Weights of a small GPT-style language model, trained from scratch on English Wikipedia.
Architecture: RMSNorm before each block, rotary positions, no biases in attention or MLP, untied embeddings, normalized queries and keys.
Training: 121M tokens, 3690 steps.
Each number is 128 + 24 x the weight over its row's rms, rounded and kept within 0 to 255. Layers, rows and columns count from 0. Numbers have three digits each. The size before them is the row's rms in percent of the matrix's.

# layer 6 attention query, 96x96, rms 0.129, rows 18-31,50-63,82-95, columns 0-95
064:152106110116176167139114126145116103125094148101132140116090120104119116119137119182138112135111125142165144125130143100111143112144151132105160138096114144134099106141154153100147155188086139135102134149119180138124163116118111114074148082196147156116120116136088151118126119134156128164
082:110117098143148160138109107125083123151090151078141140138120122137104125112107100138090144099135119122125128153102146151158146156074117144116121125089120163105184131105126181116093122157134138121081127135091101156115151109149119172089138110106087108143131089106109161151146124110139147154
105:081093130114112165137096152116139129164144131116130096101148129179145149115145111132131149097123168132142113129108137146155155122118123083133156124125102120105169126106071089083126105141134140143134147123131123101096120132109149132121075142119138102170136118200139107136126128083184124131
092:134120139118123128109128123133103164088148094112120107127108161105118141129111113135124121070120114151120121117106137154133110137155124072110071121139150092100128152125118106130114135152120120151137130207161115170121080168129173122167148087121162150121132164119129107105094090105109144138
116:102108117086100146132176119119184144120143143148158133094094110115122159130144147125127146177105126116156122119163088125072105147143108132137169125153121136132105131076142132163159108162108130117108113167124130133128170165141093117148147113131126130131130112165155138123166122191153149132
097:137120121127151158173117119111099090176137083107104151149113107128163162144141112148121143140121124131121149134116165133179117118107125128139126121117153080119086101074149097106111114080133145136098138134099097115139113126160112128090107108111118109166117126092138085159126063147147127145
113:102153165100130141102151139164143150148137163084147145111141097103122159100146093129185131161120143171164130149128101120119145122163183154112128128161134116163154129153124125109135129124141116180122124127138131166136164149121122143122132117135108158106092073138115121098150150131113138063
098:104141147103141119117112119115147117123086153133140107108084153148134102147124131107136129159121116146150135120144112087068114080148138090109125139153142125100132122112137133117131145116125113120168123103127140167233122168108113156166137129100112140093093143131145129147115169153122088139
105:123137147142164120161150123104112203106181141074134181093144097125114134103120098124130141093149118110140133120123174128135138150107163159163142096135150111158123126138089120138087117120146127086128137159167128101141121156127127117096122120125139132125175096135089145114112107144092147142
096:110141140088129150147098114085113193139138139081167116072140114126094161091141080138135122154142081096108164138145150127108132100105130081146127143146156123153137168124071108134112096146100133160133098135120151124119115147118105118142089122169102148147128125126116137114132124125148120142
094:157137157115138157135104116150157141121130112123140111185154166157136120119131167150127135142099191150111106115149150113137099135103124128123164123087120100122104128126101126173151078126149130138152189122121126123142108111131164116138060131120119119116142171141099143121085127078110142098
108:176100120121114150115143104099130166114113171147143131109107080151091146127114133176126112155147131129137138152143131144130127144077138179146137130109131112094099151136117130155117125161095159103121158174143142113127118109087086170099120170131087120137177150131097153123139175117135114134
121:116133121093118089153124112121152118101119127157118125136109112130116134106116180161141089166135135102138082169092174144107093130177181184104141087091100149135158127113150142150153130098166107151128144134142127143119099103136126130151121132115144140135122140121115108144143183110126096089
103:145122097171166125170142110146097092127150162113117150106110139104149132141134095131119173130156110145126110132116113110139136122068136089142128120086128144118123128098133149136128109173119146113163118090116142118103102107142114162142119085122130128125142077127127160172144109144172134050
052:150130181125147123146113132148133129143094114109136125157129141116089170088132158115156110118134134146095126129085111106147129107108109111155144147121114142118192155188127129136101139147123182110109137160104190138153116118112125124142136116088130182140135142134119144097133113095083081122
065:133115117122145139144097121118142109149133094110129143147132096154097143170083133145128101126122101158111137136117121102131130171131147082165157123089088119091140172165076116102124119110173139111152085117097112153131142118110160110119116098089097156166115138161137106125113130143131071148
083:070101154105120166150098109141098175123096126107094164153099102116150133115133144145115127092061143154122157112150151097131169131148125138130141141174146129167130097135134134141080167152127129107095173142160147115132107111118124143115118117135115144151117142089154125125103145128098098158
068:102163126120118126136108134099154169110135117079125139094103125113157170123143132172132136131105137155136128099106117111127128112101161067107168105147140102147157133157093136146098135121150115144121135133151104170156139189152133120147115153135171121116112149130146171116101088122083135176
110:087146158125134145141128086080159117140117107136112143148141146141134174126154159108155129122100150170069136110122124078163193154162114150158133141128150101133119158111087115177128116129157149100143116116096132120155110108118118107102139171121137137109145147100150138144102155159129133108
119:124140168135160142133133153142087088166122148119108172156108110159141156161139126125143113145144153121168097110104140090123164117153139124154118106137133142150116092135196149121110156145122129117118129063107143137125111113175121175159133121098110159105117114123141099137175086151138115136
129:099147154140175128148073175152136144166112146065131140111107077119117127126124108125062108115144132094145126159121141150130138103136113123099117125135172103113113153138150106123148165125081106125120139143113148093137115155124156140120118160125109155103090067108147145137129122102114144113
116:127092160097132119150086129082146147156155130126125117132154147133191121123132153096121146116062147156124168138120151127118144122161127134162128114131105132126188127162084144143121154180111132139131154132148148113130157107173112135106131106158157167102172165141124125146134135160130110120
121:140148128088101099108176141134127147089174101122098137093153152097091116162152090173155105099164130132120154129153126116134115150127126142140143109135115105165165105163113120150099125096123120118160129133081179120135149118135129188107131106140111141094131102124136136101139156128097134170
105:139107140118148122151069104101139129088082105160145135131116150101127158148156143121138096135164125112124144065106150140158133061127145128144146101076161154128120146092118104115120128125086162136123120131119147111138118157100126119121104146130134121138157154107105113141071151091153120170
102:127086165151111107093104120163086120104151160150104146124156137158105103149127140084126130168127115139079129138158113114123081125142124185141135111128139112089123160090151133132173167119142088119163155155100115162116100108117167143099111130081123113104120134143150126156129113113115139116
121:121147112138174136121129085131133168122126129115137116118128121118113114132161121108178119152129148139104117130149102191104158122149123163139146098091115139121101145110149116164135161137112119171108134147112082131180117055123139101150129159149153116091156111117092150130156123108116073118
112:174104078163093142156137126072105158153121084105088120124116112154089121142115077155142115118143119129113119130143142112155101125135138127106139113101134107121149099147138174148164136133165098144139099176105121115119074096130171136147148112165120108079111119108123135106123124114116142127
120:142119169129111152097134084065100151141110116142123137110127112142100148134092162152090098151119093155128120145149144128114157101131125165124145139141155153143145112108100138173136115134139141135120081098125098120137105050128113119145115144097092160122167095121119135172150105164129110137
115:101123142113099150117136150115153149142116129082139137127169158104106149133133158128145111127118138171152168151118135126089121144100148166142183112125139141115145101141112164114115118133144143127110134101162101128129147101131144130134118202122123165087166159178152159109091148097174101123
124:098133148125102114117120142127137133093085160107147111118155166144164172120142135161124105097079148136141130142108140162148171116150162142117113087128105149101133117141091134154135147165147149092119160123160152112116151095147116126156136175088152164159135127179136128127103128098162090132
090:094140185156139113090133080118166137101126083156137113113097109145139110152162101132095124142104111129127157138149078111106141139129153144127107146165114113106152127118145095112122150097135191129112138100082137131108119157129127123113105134147085101144096166113108082128110153142145159107
109:119102098165120177088131147142116113143160132090139155148145163123113140081125114107137112121117139115121101167114109114096101108084130115112188116136112131107133108141091163117106107152111089139127103169115117140101133113109120091150101148103161114106127084154151104106109097080138161148
095:131149109144133120175085147123128108160133110150159143103140112134132094117106129136085136112141136140109177152139175201143092110122127055143108137099147130128098119116110090108129084125095147083130136164094134149118113150097142110134156133119131121141130142156105111136168134137139155097
081:169097132125152118153091125125096161108143150133125135146096147138142083127098143107100132137113077153093182140097095080116135143150142089121112139147113104155145124152190145114149081120104129143137144132135129201143127152130141124129116145128091134128120114100113107127166089122120095125
085:139137145070116091146132151128095117114135149136163149060151180130180138125137120136193149120152134121114144100129119116118148123155107134136176133091107166120136129148123135113174126098163135139123120114111114140147155125156139153157122107126137129082150092074125134154148111158133157139
086:136128097104143175147140110156130184120113133109095119132090123104161176108125149120123156176107118136123088152171181106173131118127111135074144118098114134133171157148112120118144114137169096123133138123099166138117138115169144127104137127125080128159104098096147132123123113159108113119
092:163113115126164094134123101091127148105132090124089145105062096160139152131109144079151152167105132137099108120140162129144115123099151075129133127169123145138165114100147133131137114135116102075092117138125161137140113135106149155128119159105136130142114086150100141114156093124088156126
097:107087111127110153146157149089126088138135117125183149117108164085121101111122173084141136117080112121153151153152126149126135174121144127101131125101096169142092117129153128120115086144112134151151096157127138149118134133130144140094123157133168113151151129141096107159120125164192114108
098:140166146144160133133133138131118084084143131131117111161092114133126110157117175128140176133072128103101102117103117136122108112116128109067129144165147151108149123151114140133081112124109184118116154094132168150127091125095123096162118129127136127148181122136173128121135110077135142128
077:097158163145113103121142110124107141105169108138094134082156130141126125139159138154127116171174139107115074130135128139088147112135115131147092129087168091146120126121091082135161143160131131162115150100129161132154118122122123140147137162119135148136110114120107134050104119144152124078
107:162140119125143144135070152112104126135127106097135191090139138149105146121120141125115131092136140108124075095150134153117130111084124105162142103130150133088118124151113185188130145132138123104121153145104114143147077137132122121136149122146126128098144093068136095121115119118177121093
107:097147157113171141107103127124135141103125128115123117148157062133144119150081132171105107134104163094164142138137094129182138133105174136115106116175157110105101099103156102173086127117105162092115109124131115137109068111129101118106134090131132142138144107144139131130133140122143124105
# layer 6 attention key, 32x96, rms 0.132, rows 18-31, columns 0-95
084:164119130140113142114122138139136128084151096108138091118113123135112160112156076167127108112121175152131104115171132111137135159182139104146135137125140123104090110094115089139120169133078137117156109118118139095123153109140116116098116122118106116132071045133129134105155122140155147107
077:136129102153097152132166115154090105163136071130148109105116085160145157174114119134139112113124106139128098111154086147147102108113126177100137103111135150124125114102103166142105128131095135108122086155117147103117137167148123091136115142123146143158107091109133165105149098097119079102
086:131156116113123196142124149141137125098131153104160128151147141056151137142155148108160139132158111117098093109141117145126117099133163129130126133138129122096134155155143090116116157113115118165169113134148088145121082130118121186170125108158140108124107142135102156109173110147075143120
105:118116099126172116127125119128088109103125102142125131109073108109101132169131083125135100132131111139131108106136120148120105120151150091085119094117131126149096109116097131150153150124115110140146128145127125158118137159119151121121128152126137145140062044134123138071164086101158085114
106:102110129107128146114143130063138168132173114121143104084157139135119145190126116161132148155096094152131153118139118140159114143130100149147175132110115146125161133128086089146157109152149126092157162158171165156093138128111110105144159148106116124147085109147131127104102145106131140127
112:125123136136168159111138135154121091150164125123136128176134123127153142137139139091164120137104116110152125140097116106133179109139121155141069114092183153161128059161118147117136176110136147130082119089132101115128115092109131140121125145103103133111144139116121110153124117168087117090
117:088115110139153089083133126123178187136105133092105151121126096106144134130113106118121123126152132139179152123130138118160140166105148134134138092140138079108134120152129155095119154156144134097101111094133169096134132129108149138122156154118164127133114057151138103096113095120105090127
099:107135120112088120143134159141111126125127147146152120170156138092127135128141111127110137092082124110126166098153113124125113134121088089170156131140143104100155097175116142165118133103092117138101139152178182145118176171140145138140104143157112145097168122149107074145133130113111157124
105:101151127146134140131123133119107139090175142106163131120130116138154132152159085144216126144157176139138117104159130147111131138156170135181113135108153110128127147117149125167110131117127127147140144136123124118143134135137128131151082092158115119099119073113162166102126112147116076092
099:152131134073138146104110124122160138098119116159107131164110162093132152146117172141123140123147170162103127132139097102159143135127075129087122174078142118112128151106098112121126142111110149135136126091136153114149148115149126165109108142121128087091165174145091186156114144128132130143
097:166088136128104091119129111162143126105152130147118141152113128155143143149139103095089117161141139111149116141148143152097128111135128146174129107104093094128079143065131156118153165146150115120145169134106113159142125106138142152163126125094142157108175146156093137104104093131130154075
098:160140133102132097062111124152164140124094131124140111133140131132093144128133125160187129144124106144080116128152109165105131151120118119122172097121083138109154120122128085107086141142126122099129109159131129104093151126137103099113125132155165137180160123115116131135170082080146097134
100:094142121150133128175154116124122134130180102081123160196148142133120153138120121140118107131149106110113090151132083116110107142186138161147115134111145132124146138173116148152148104122081079107181128107115146129131137102131140145134165153143101130115137180131115079129146134113110137111
102:117112162177148133103175103074145132128125106136116175077142169098112102118150120134128140114124104178138098127128118140097104098143134186127120120115127127134149090146114194167125125119135100094121120152114110115109139088141112113135105124140108142118148107125119112143128147154139059139
# layer 6 attention value, 32x96, rms 0.148, rows 0-22, columns 0-95
103:108122088095161097146108111119140146099093140103089126145137099159089099119128115143143130124139150120094117194163139152145106110115112160119167121145070111088170098132092130159109127101145133150162162087116151141099171129152141155121111127115122125095120124145131152131113149150095144143
089:150120113151129170141116127152124131169135111146121168118122155151097156142076120134110108131091148139114100160158151088145118107153130166141122150105134114108082122108166165082141130165159115111130106096120125086099140143119132136149153144081109169103133139102171097131083156122159126133
102:107134103149188138126123092104108120108132127125129108131115124158155114106162142082119112104128136113129094117140080121158115137157140171121136129120147173111155152113115088077104100175110155093099150155107122176125129129131112140124115128143149150134125143101122138070070108141136083140
096:105158112133111119156085120163144149117141139105151112096112118084128114120099163151056121113154144121112117074123146148130152122160151094116119114150099139153112102145144115152105141146101139135107130127142190123106127111149136168172149120109153150168126106113124141113089131142173095165
102:136113101104155095108110149131062076149183134088162111124123116132133070114133145122135100126115130124119130128161134131122120112106130105105135151131118081105149164109099149104129131111159119105068114162119155122146125114155117145133182142112144149106117115127076107131156168155113118154
099:142140119119135094121127161127154158108136093121150139136139161053144130178107147136086141145133154072091103122102148150156141094120116169162159139118143166161116129129083142124088123132120119140086104122149100124161109129114088121116135119138116114104116090163130138148109141110173121151
106:109145122109085147105158179167117145114132082133128108148115112130133180157105129131101133122138164113143152128135102101112158164129114120102144123129121084099119161093127101149152172116119132141141127107136120103122159121133168163137167136151080108068092140139148109099126176108149149143
108:144116109113115124088084086092119100082112189082126093134127154110088127124091126107169088115113114126131156089177133113092130118149157154136124179102124116112113142109137126131136140123135127157133117135133095129139108119118164126112098093098170130135142135132122076176116119137096123120
102:140098116142106110146131126128120164080150094129169151117100117148118161115135138126166133126164114106102130095130094119187097095108142135125104133156126156110108140100091114126174126108123111095118132182123144110163151150151115115169134126156163136177136128109167108119103137085148168109
102:154171072164155133151131073098127122169109124159145136122136094151138140146061114109130126074115127129137141123098131064144151118128123121150140118142116158127123170104100146151134166104127138128106125090178131155134124128160109118073113144161139103161126119130121112151136111133112137107
101:114175115138103126140142124083105124168127088119142158138126110154121090135107127151150187113103134119124091146104086124123125125127136119157102120138150112134089094111093101151095113083127168069119157115117157112112128112148101166092156126117130139107170117098128139140097090136133085142
101:141098129099147173136147106121169129143092145105131125107130084125153125107120115100162106056120145179138085157108111148127151135094086139141126169132122122094109151168157128140102132105163115135100140140133115169120162106146147104158179152122137143143109142167141102129109104118128143118
101:132120183131102095139101145124096104159133085126138107125132148135123156120143098149107097101109150126164096099121163131145128132149120146149210153128151100150174122134126134164121086147107119122139126116122162143141186126123117121104074133168126089145170115148097129139129153127148119113
094:127167118123126089109146118085129114121140125122117124115120166094157129131147118119138161110133144140096140138112128126106108097149177125122119071128114156137125106137094144121143098114148194153174125139135101098142185176155123175173112109147107151106118142090126076106139127115106125150
097:080157065108158122165120108156097108112093112124135140137132131135126125095157137170125105105121142136131128145116174147167135113062138120125149141160131095141118123144135087119145124116169101108086110134095110129122142133094120169079154154112113123121104145135122130104116093147150179153
095:131174111163111141129151177155138099104136128125142157138142169101157138172149125137140097085164111110143161099109109098139120098121138153108119151129115105149131142146192135130102132131163118128130139101101100106096086149137117177177135110134122117167128133138125103092136102154158110171
099:176159120129088139129122116109136124154118171114077116102118121115169128138128115097131174171147142161152141119189178123124131093141084123100118139117076156138102119115104138119115136146143110146129073098134097142115122116141173135118151128158126141148118152093165110141115130106142121087
104:126158133124142134146135184162131124110125123087085145123148115120119128134108110086142132089142160095120167128150152126169130118125099161099081123130118185117127133117155091122140177128141115112128165157118158145088151136141094085160110121126089096107136140096111141117107097129157078126
098:128116149137105120123117145131102188165102107132157090107097133134117164142182107111095104127140112134154102129100166101129165104111104142108116136067105104127132143128099143111140146104144136169130136154119108153174149126096095127104107171127136147155119122140103159117158179144135115171
115:139140122131141148126137141127132102167123118110158100127078086136129081077135111159126139136136170152113144177139079152102112120135127170130132099127124129136155141109125127120177147100109107208084141152116140112136085099097145141112141147126120091137117146109131106115097114117169128159
102:106110082171109124147097144112105146138143145139161108133112094140087123140135180117124118110178153133135130153164118159120181154142078134117110092129134134171115117141114145121134129131084111172163148174135121164142085144168101106139149119092136141135145134099144103099111095131110119125
100:110098165156151130153094106096106126101114101139089108114095066133153157141115138154135082101109162173116124110156114152143158096133132141140135143115141143123124117118110123111088131123126137129133171118145130108132132120141098144112174109117175097071102133130094121103171097136136117182
101:187124148098135146115137142133109130142147127142114124124099099115148157144081171162169103169109117121178110157121153108109100133138110129123085129121145091126089115159140143164112105117105155123142145154083101131063117132087149142129086116148115170122130122132144088154112133136100121118
# layer 6 attention output (transposed), 96x96, rms 0.3, rows 0-21,32-53,64-85, columns 0-95
086:152107117110107151120113149104137093149125102127154139102114121114143134107099090150135170133145127088168112144149119099121138128089190089148109110104123136141126084129091124146137137115172118087117107092119129149118090152151103172113148143124087101160096099109083139131127097102136132171
087:111102148086128112112127144090142188079153130120158106101156123138141121119168157130126129113128136130130152108138134152169162099124146121148123131162087109120132141176085077133096161104117139089132139155136145114127136167133139113097107150113149148123146105102103151104099129105108171180
081:107145131092087167132112153141155156152129145120123111101180120094129105155158128110095126165124119150145119154193134138160102114089127127118138125110157096134119122105108103114127165092141136180166107109100120101135089130149141115119098140148081130111100101145085121135178135108115121127
082:188146102121123121149141136119131094089126120109120145143149118160104152131161123127152127135144124130085126182118144142105051145100103147121179119096121137123115146118137143108143135094162119123163127115108130135129133112080131149127114106154125074096096146138096072100143129088146148153
098:095087126093133160111147153095118117143136161141133123121161141135136159153120049131079108081131137140138119098116163192122132117117134142101125133125087153115125134129151149131123107129102135143063134120159148134095097149143097125153129102101104136153120166109142153122150115081120121146
091:146185156160122137116136137120128093135138112115143134125167185128144131151176143135150104124158149162146090113112147161100142094138118125150151144157124096116079158112149161164143117128101095156130109130168100099122115131136158110143135158103133114147122114156131136171155081161101126088
090:135155132127125145137127110118139107127155150136094141141116140133135110142165138114118147173127101101086124166107137127159142122082136127201173127150125122169154128139102151097150110099121171139060128140135176121092133121116149140173117109108101134133111100126093146115134147091113078112
099:122093124136123142124157094165140079137095165135119113119086122160153084162137156105174146145122141117122128104152086139092107111178104117104134135099099157148153126110182139113139136125136139161128130167124109140136123128120155116142132141167149164124139070127104154132181146148124091128
080:086147115136142142146160155139147140161136132121115124145150138144141177129135094120070106130135102136129125183122115138131152172135128175145103138144142107106168114152132113133105128117139120090139142133138148101111111100132088097131078139089070137148115174153121116131068159121133137083
098:122087146137113127167108145109135168117169103099131167138158101121157168112108110107107136124094131133121165102117138149127137133118133100162147150143159133116165140153061133152107113092126100109105129108146122115137126169146128132157079089103111092106110116102144144094096093092142112162
084:126118135100102120149117116062132153169107127158140138170172160152146122086122094125135113136148127148094129115121156138153155153140109135147087089148130112131128121135129141115120113158150138121121124116098142119132134153107101131149131129108134149159154239116149149117115162111137151087
079:077140118124081113078098132117115109135149106085151134140126123166122104122138143079114117177095127145128107110158132135148117150106143138147172127138144133117136143108095118121135138133151148174136073118131134109126118135149155103135061137084143117156124123201127100122095152108111123145
085:120156151173100117131107147127158114109143143138163100106164170126161165110113134117113127127094088145126119163111125167168173106117115153109138094158142135099113181114138111092124130148126154107137150165125092108144116135115110114136114127127174124150118149136167149162145125052127112134
089:058151150147109128120109165184147154120165106121112121132174119185092125142122128121175097126100160119120137104146124132122084142144120087143126126155101110104143159127121144117148107173172120182124139130117118149131155132084147112108125142137120112119146088134130106123138129083096135137
098:113152115130158138165158145094153117140155132159142145119177132118149105121116110129079158112106128094122125135130156095164110124113143148112063152120126101135141130138101189098118153102116112107144122085118112098126079124124110117107102159097134115112170145122121127149130151186144120080
091:173141120144125111148126131169124107134147114132103122145124156132135116154105140111146137133149122129134095112166098152030112152141141110150123155107116144128127135134165140153153116118128131116139137157142116168114165127096137114118143138134113172058122088166121156114199152152112138118
095:089101123133127144149120084137114170128128092112144136151155169140141157062126149148143106141106122117112130168104083145138127123113139093172171115108141135101112187137089120130149110115131151095093161125095138126125114157145106115135105135137121113117153112143093149119172121074122134165
078:130125097109174139163119116147105117088119104137148119137104154154153131147094189130174166105152177144138131126101108144124157113133123140139170131148108170137150126114133132110127137109125153120125151119160136168155112098097127147096151120174122127113152076120114108145110152053138125143
088:135139083131132115160110111113137124135144094110121171129154091154141130104124114139129076161104141128112182110120165114142156103150173101142100182121135132146146140114099070145086148113115126114117136132125118110129115166154108160094097123136139136068126106087103157168121106141142122142
075:087154095129135149130122109079110126123102104127119080078142122135098131099115131137168097153107117119098122138146173134115152129109113150131134163151152129156164193176136110136104155141148165136126136108153154141142148157156127136174112143124083088100123125159160150119137082137116125122
090:166116143132146155130115083143113154141163160104104120127116085152140135123151138154166113107130108151147121101133094150093133104191140142118122127126130151201113163143123122116125119155142118105119135167174139138131185146183143152100146127146122154102114131108120165120167139131097098132
077:119189120116141124145168124135162097117131145121129146134118112144143137116126088103142115130086130082128105149127114085120095130113100166086095124095123129140098099126152152105149145153140107115176129157139089115137121082152127152108095112070128153132149125122159135171133174169120156127
107:140147158149119129155158148166148110167148182140138154149094130100139165148147149108100103147122112137151144089150130120133144129176080086128135141129167118148115112129124166137113152118152126120143141179118154085137158114119114073124121112179157129129118133109128141149132113171150164089
089:162133129144121129114151106111145096165105112114137130116148101125136158146164150115141157161148141135095082123144081116143105150144118115138125105079129104127124168127136139146186145119109089162138092137126155155158137177157108113122099074151127115163139140136146124094192124139161142111
094:115144163122087085107186122158119087144133132133137145143104117156126162137088090108142135088157119102121168133130133091097120120125156138139120113146093126138103126156118128120109140131147099129112104144156182104115140135132130138127160124087130088120097144165149131093066153079163142135
098:110097145117109106075155149094102155145125147141151158087141150135180109108095134124153130169144132147181093150166110126129145156158131139111114118115129141118138117113141174157150111157086083147124122176126111094148093119116113103080113106108085143122127131136116120143162117140139117093
101:125119181163102112120132119189144164127070105139123125141100102135108160107132134149098139129169136111159160167145108099101138114141125135141117133120137117147159088113134141128089179205133121106172152150113109150159137135117133110116141135124128131148136144133123146122082106143161112089
094:100092129125115108118149154145150136129096175129111140113126115165117108076087128153138157090114099168137165172167134107115089150085108085100091093101114131111128120154147139122158120180152163129114133128112123134114154152112141135121171143126120135111158154106164138115132177142126141149
099:130120103144129142109149089158129142152128161136141182099110119104099106095112127127176136114118132109079129099122101169117125151122104130135147126140136167118091098082153094157119091130163115121158107074109138130149112152182148102135109135103188115138142129155121112142132160166120115136
110:137187155095161120157087130091119121143132093133111121129121095118152149104146127155106136093124116136103123158102132126149179122110117126100112085167151109161156126119107127113151122134117113083111125117144146144097152135163109157132152101129066130105098158098129192100119125090127139141
112:159143113110144171147122103158121117163110144140138129138109105120133133099170166123144161148135126126097097133117148115090125088100133115152137114117135105135073095129197102109201132132119123153119087092136144140125137168115123160126151149113108127114115088122116093113170119149135172136
100:129156145084098138134134109140116113135153127120084103147120130121105122118150132111174105144134116145114075116161150149144112093122094156122115110120132124121115110106138104127168157126130179162120138145121151131065148128098127139118202121160144136095127146115146179095137144075095144158
096:122138163135160131134122153177157135126132167154129094085109109125125120136145134129084171092112133147130175107154123138138129125140150152104139114133119101118120136098152153113135112169096104171160126151140109158174156144105159113125149134154105171151107141161148081084147133154098118085
096:156145145156152107189122177144112105129153156149138114167137119127123124144121125119084117132143105119137167118138157098115111110122168116108132141118135079115106103129111128177093133085091143117116117148105143125133130141053124091101138149168084116127151146092144150088099129132096131133
104:062108084064123141098146093139110120137097137130096138157116079145117103147124138124104128143167120116114119146117120108112118126139148089110097160157095125108132130104137118081111184107141119176094170117110168145115092138127151135140112140106090119176122108144124146136127140144130128112
087:170160147144100166122096087128104097170125097160129132134123154134141104140130122119105157171132125153162118151096119116170111154136104167092125150158110111134138114147163114132114114131126114105121131133099143196119096120129106132166140130092159090163144155110158174100127121169122115150
095:196087103155080133078135127164163139139108180127114120169113157137114108178140133105147122132142091154117147118132093116083118147162131113136133146129129147131114127132168108177124143114092131115159126108141169129129156138163168121158112117161174145108144117120139118136136155133108115137
103:143106146091121154080114110118119130187090136128151123120127123171117124097135141090136144177072136164092068114133121153111095125119091132116152137156129135130100155109114114110128119157114104164136137113130110109157110151184121118138092154126163102099134133133161124144105162085117131124
086:128151163098161122128086152109143142153161138148134121095134136142093123112140137103135163082127105127146143145128137125140134124122161110105119156154173118136157121153115174137049145154120163116111140122172180093096117120114141145114148188126120130128162104173135147099104127152118145130
106:132104110087093135108158122093181101135128131179110108128102157151085115126147132122133114124086079135117126110120106133093138134158121090112128115149125080152109100081136145159121091097112127137113129141131145117145172124096127146148111093157161150123069143138135156126108165116102106101
112:144080138114117112133157134129087087122088112140156096136101094134115079116093094143118144128139151112138113144142089138135097149123137150157121085158139158139122105156176126109151081152120157100071114095127100147089102143125143135126149110099101113145171101141146120132103094132143115156
112:148083132155124124120131173131160150117133137119125167131145124114130145156115133165094103103077116157150172099126106101119109111106142078136125154097095126079106133161119152126106100140101089128165130158113118095177137131104115126097128148110130174112157126138122117155131179166139095141
091:113160133157108124126157165139126108109121137183122128101166137107094117171094086095113136131143141117112141122129132150111096128124135131158112154151095138082152110179112141141157134113162199166111138127138117112106105108096143105125132150113095089138151119171084155142105163148120131133
114:115165101124124108099197130144100097165138097143147099100137155154085125159161146108097139112179133128140136154127122132134124105131123110121119121171148130089143117153155175190134121166148160122120124162121146148123133125119126119155103164151122164100153150161147153133108129127126078136
117:134157149140147142122110103129148150109156136125124073106144168166112119137139112136114079147145147190118099133105133146140135175117158118119164171167105129054100152151131096124110145112096138155101135130144138132157120102081112148170126123160150114127112158145118166104130136111118125126
101:110124093162101121126098157133079107150097148117090123132096139175110152139142116104156107102097123157137120163085134159121136156114123161119127116140162152115169113088130156115145129123154119135085142132118074117128107106120132091139128130119146134114107161136177097197101118133163148120
114:199090107104135109149102154138112115110123147117124104161103108109129077117075162113100148139095139106102149146104131134120108160126116134144155149101130179151140127134138116133150128175125137139133137128153115174117156169145130141164135086116126131127145153075130104142115112193112135117
121:097142144133134148147140109185151111127119101163118086128093107141127097143122127109082134087128137105130162083110116125149167098124161118119104142157130116120159145141133133149138111121140153117151153096134123177102172136157155105140092120134138161168147044142144167135120141124134118134
103:117144154146145125111118128088126106103153115102132131121149107127128123129138129108191153159136085092121131141106111107162129124178111112083133085146113084122090141136142181143159166076120097139153128156137118142153130128157144112101131100147131146095141141120176129110136134166118110186
120:100105130136140109139090123124157145117111133107159099129113149091115129130138097108131095116088135105104144115126118129122152109128140183145117128135133154142186115142108128140087204143121154134115102123058148096129136115127105154143110093135126153159105073146137154108120133067144112135
109:061167131124134112048114142129134139139115098107141085133135120176140148140129125152139102110128150137171124131148079121157127085151151165105080132096147085108122119164139120170154141131092128120154135148172138095128136122146128143110128162165117114130146125139143112134114115119122167121
101:132123129120055151122134161142105132119155092150138096144147118102097153104119098109132112143192126165104139136129119162119098111174139140124162169132092111135102138112124126128114141132119106098100151134164138095113140098147137113114087085154159105156152137171115134133092099139148165156
111:082106152130115067112131130101157102068138081132150090114086119132100073168117133106140159147139147091120149078107118135139128109123099081110158141107099134136130156147133127129086141105110132131160123144126104128146123147134148118106086099137146088147149130125127133144122120085120098146
109:155141101144162132108166140120133125117128130120119122092129112135152095143091123172119119101138101102131171141111101097091150138162165132110111116136126153158123139136124114124110132155182115081123095116113157160122132075103129164137159185181152140142142110164127099132133091167161128143
115:202104103121125166143133141120110145115175115113144120112090123115105136161067144174125097124084115118147140175119125100130144155133129104113111124133151165171133142141123116142100113106124130078161131121127116123116114103122113118164131138154146116089143101119110160134135143206117124143
121:103142114160116149133120107137140159144095103168121112099128153099152136111104135160181136098152144105154097119102118130134110115133045113146101128116138102149113139114155151128136132184152169104143174117139125109122149148108113104135170182097155152137117164123109109152122132150164115126
108:143174128131167168166161157153124118108132132096137139122138110124125142106143138104144109125179201159138124108140139127111111126085134147138123098131067174186146121159115152160153091096114125133113114129152129081134149127111124128134104089166105144091138135128139105095127140151119136124
114:116095091112146139114099078092139102112142176159153121134122120128085105142160113171100129120131088131089145098164136128109186140136146136159150150139123118128169144127134105090114151096086135134144096166157098093140100126138115098151169115134132139127141141133086120140134167109124157141
100:109138158139131108163112074124114132098125128127107126141136152092109189104137143136146128145100162102124099104161117153131158162150120139126092148142078123123103148151114140110120093148146149167080172151133095148112155119144160126166121159084148117128128130158150153077113106140139157146
107:104107106169167154135104117104149108092168128138105129125126159091133116132138126155162135091152110117146145164096156092176117152125140115164090110124092119130158116122099185140149138104164118137105090100097119140129131112136143110153165120103152091138124144107120130175101105156158122097
101:156117132147073126116116122104136064169119122158124101156116121084178150137132124123090128125160142127144114105156152135116119137120159152102147146101112139131128126122162150140121126081144113134115120147148109101147114098151178131137114129076130108138051121099152140145122100121169138086
105:119111144190153087125117142153122118129130132146103141122119091083134107113121085130081136170106087102127140139150181141140151120119115121094122093073173148075167144168139101114147142131139137130129132100123120123165143118142124143115108162143122122127143121095143097162127101171125167132
103:134133170149116143102124126114164148103137100082141122110142166118139155108128170123163098104132107138138133100142164176126104136105089145108161094139122145069120136147120125125158140114158133084180121127119130110137165087140144127128150109150107149161106168086150130090163155116117098124
123:138122125090116111125103112154119144102151129137123125183113122113136119115126165108102135110176162111113126096109151132133118128149103109131142075138103139110092098107138092119118161152108076107138113157157135160101148077142169115095141131134198120139136164112140127124155099120123147186
116:144130150147115109118149130136106139112104101137113122130086178126085094108104163122087143140104122079129134166084132112149131144089108093105106139161112101106148128089154134142134099149124143113169178115139160140136121123102154137131123106150165162142160180087137122157123162095145147124
098:132117143122115098112124171164124100173144120154153141170166123147137148119108146133099104093120165129148128112114116116120165150165143110140140098152114114151170126144123098120137159131117129136112104101126149128082108160118123112115140125167162137151094162125102076137212114170109121145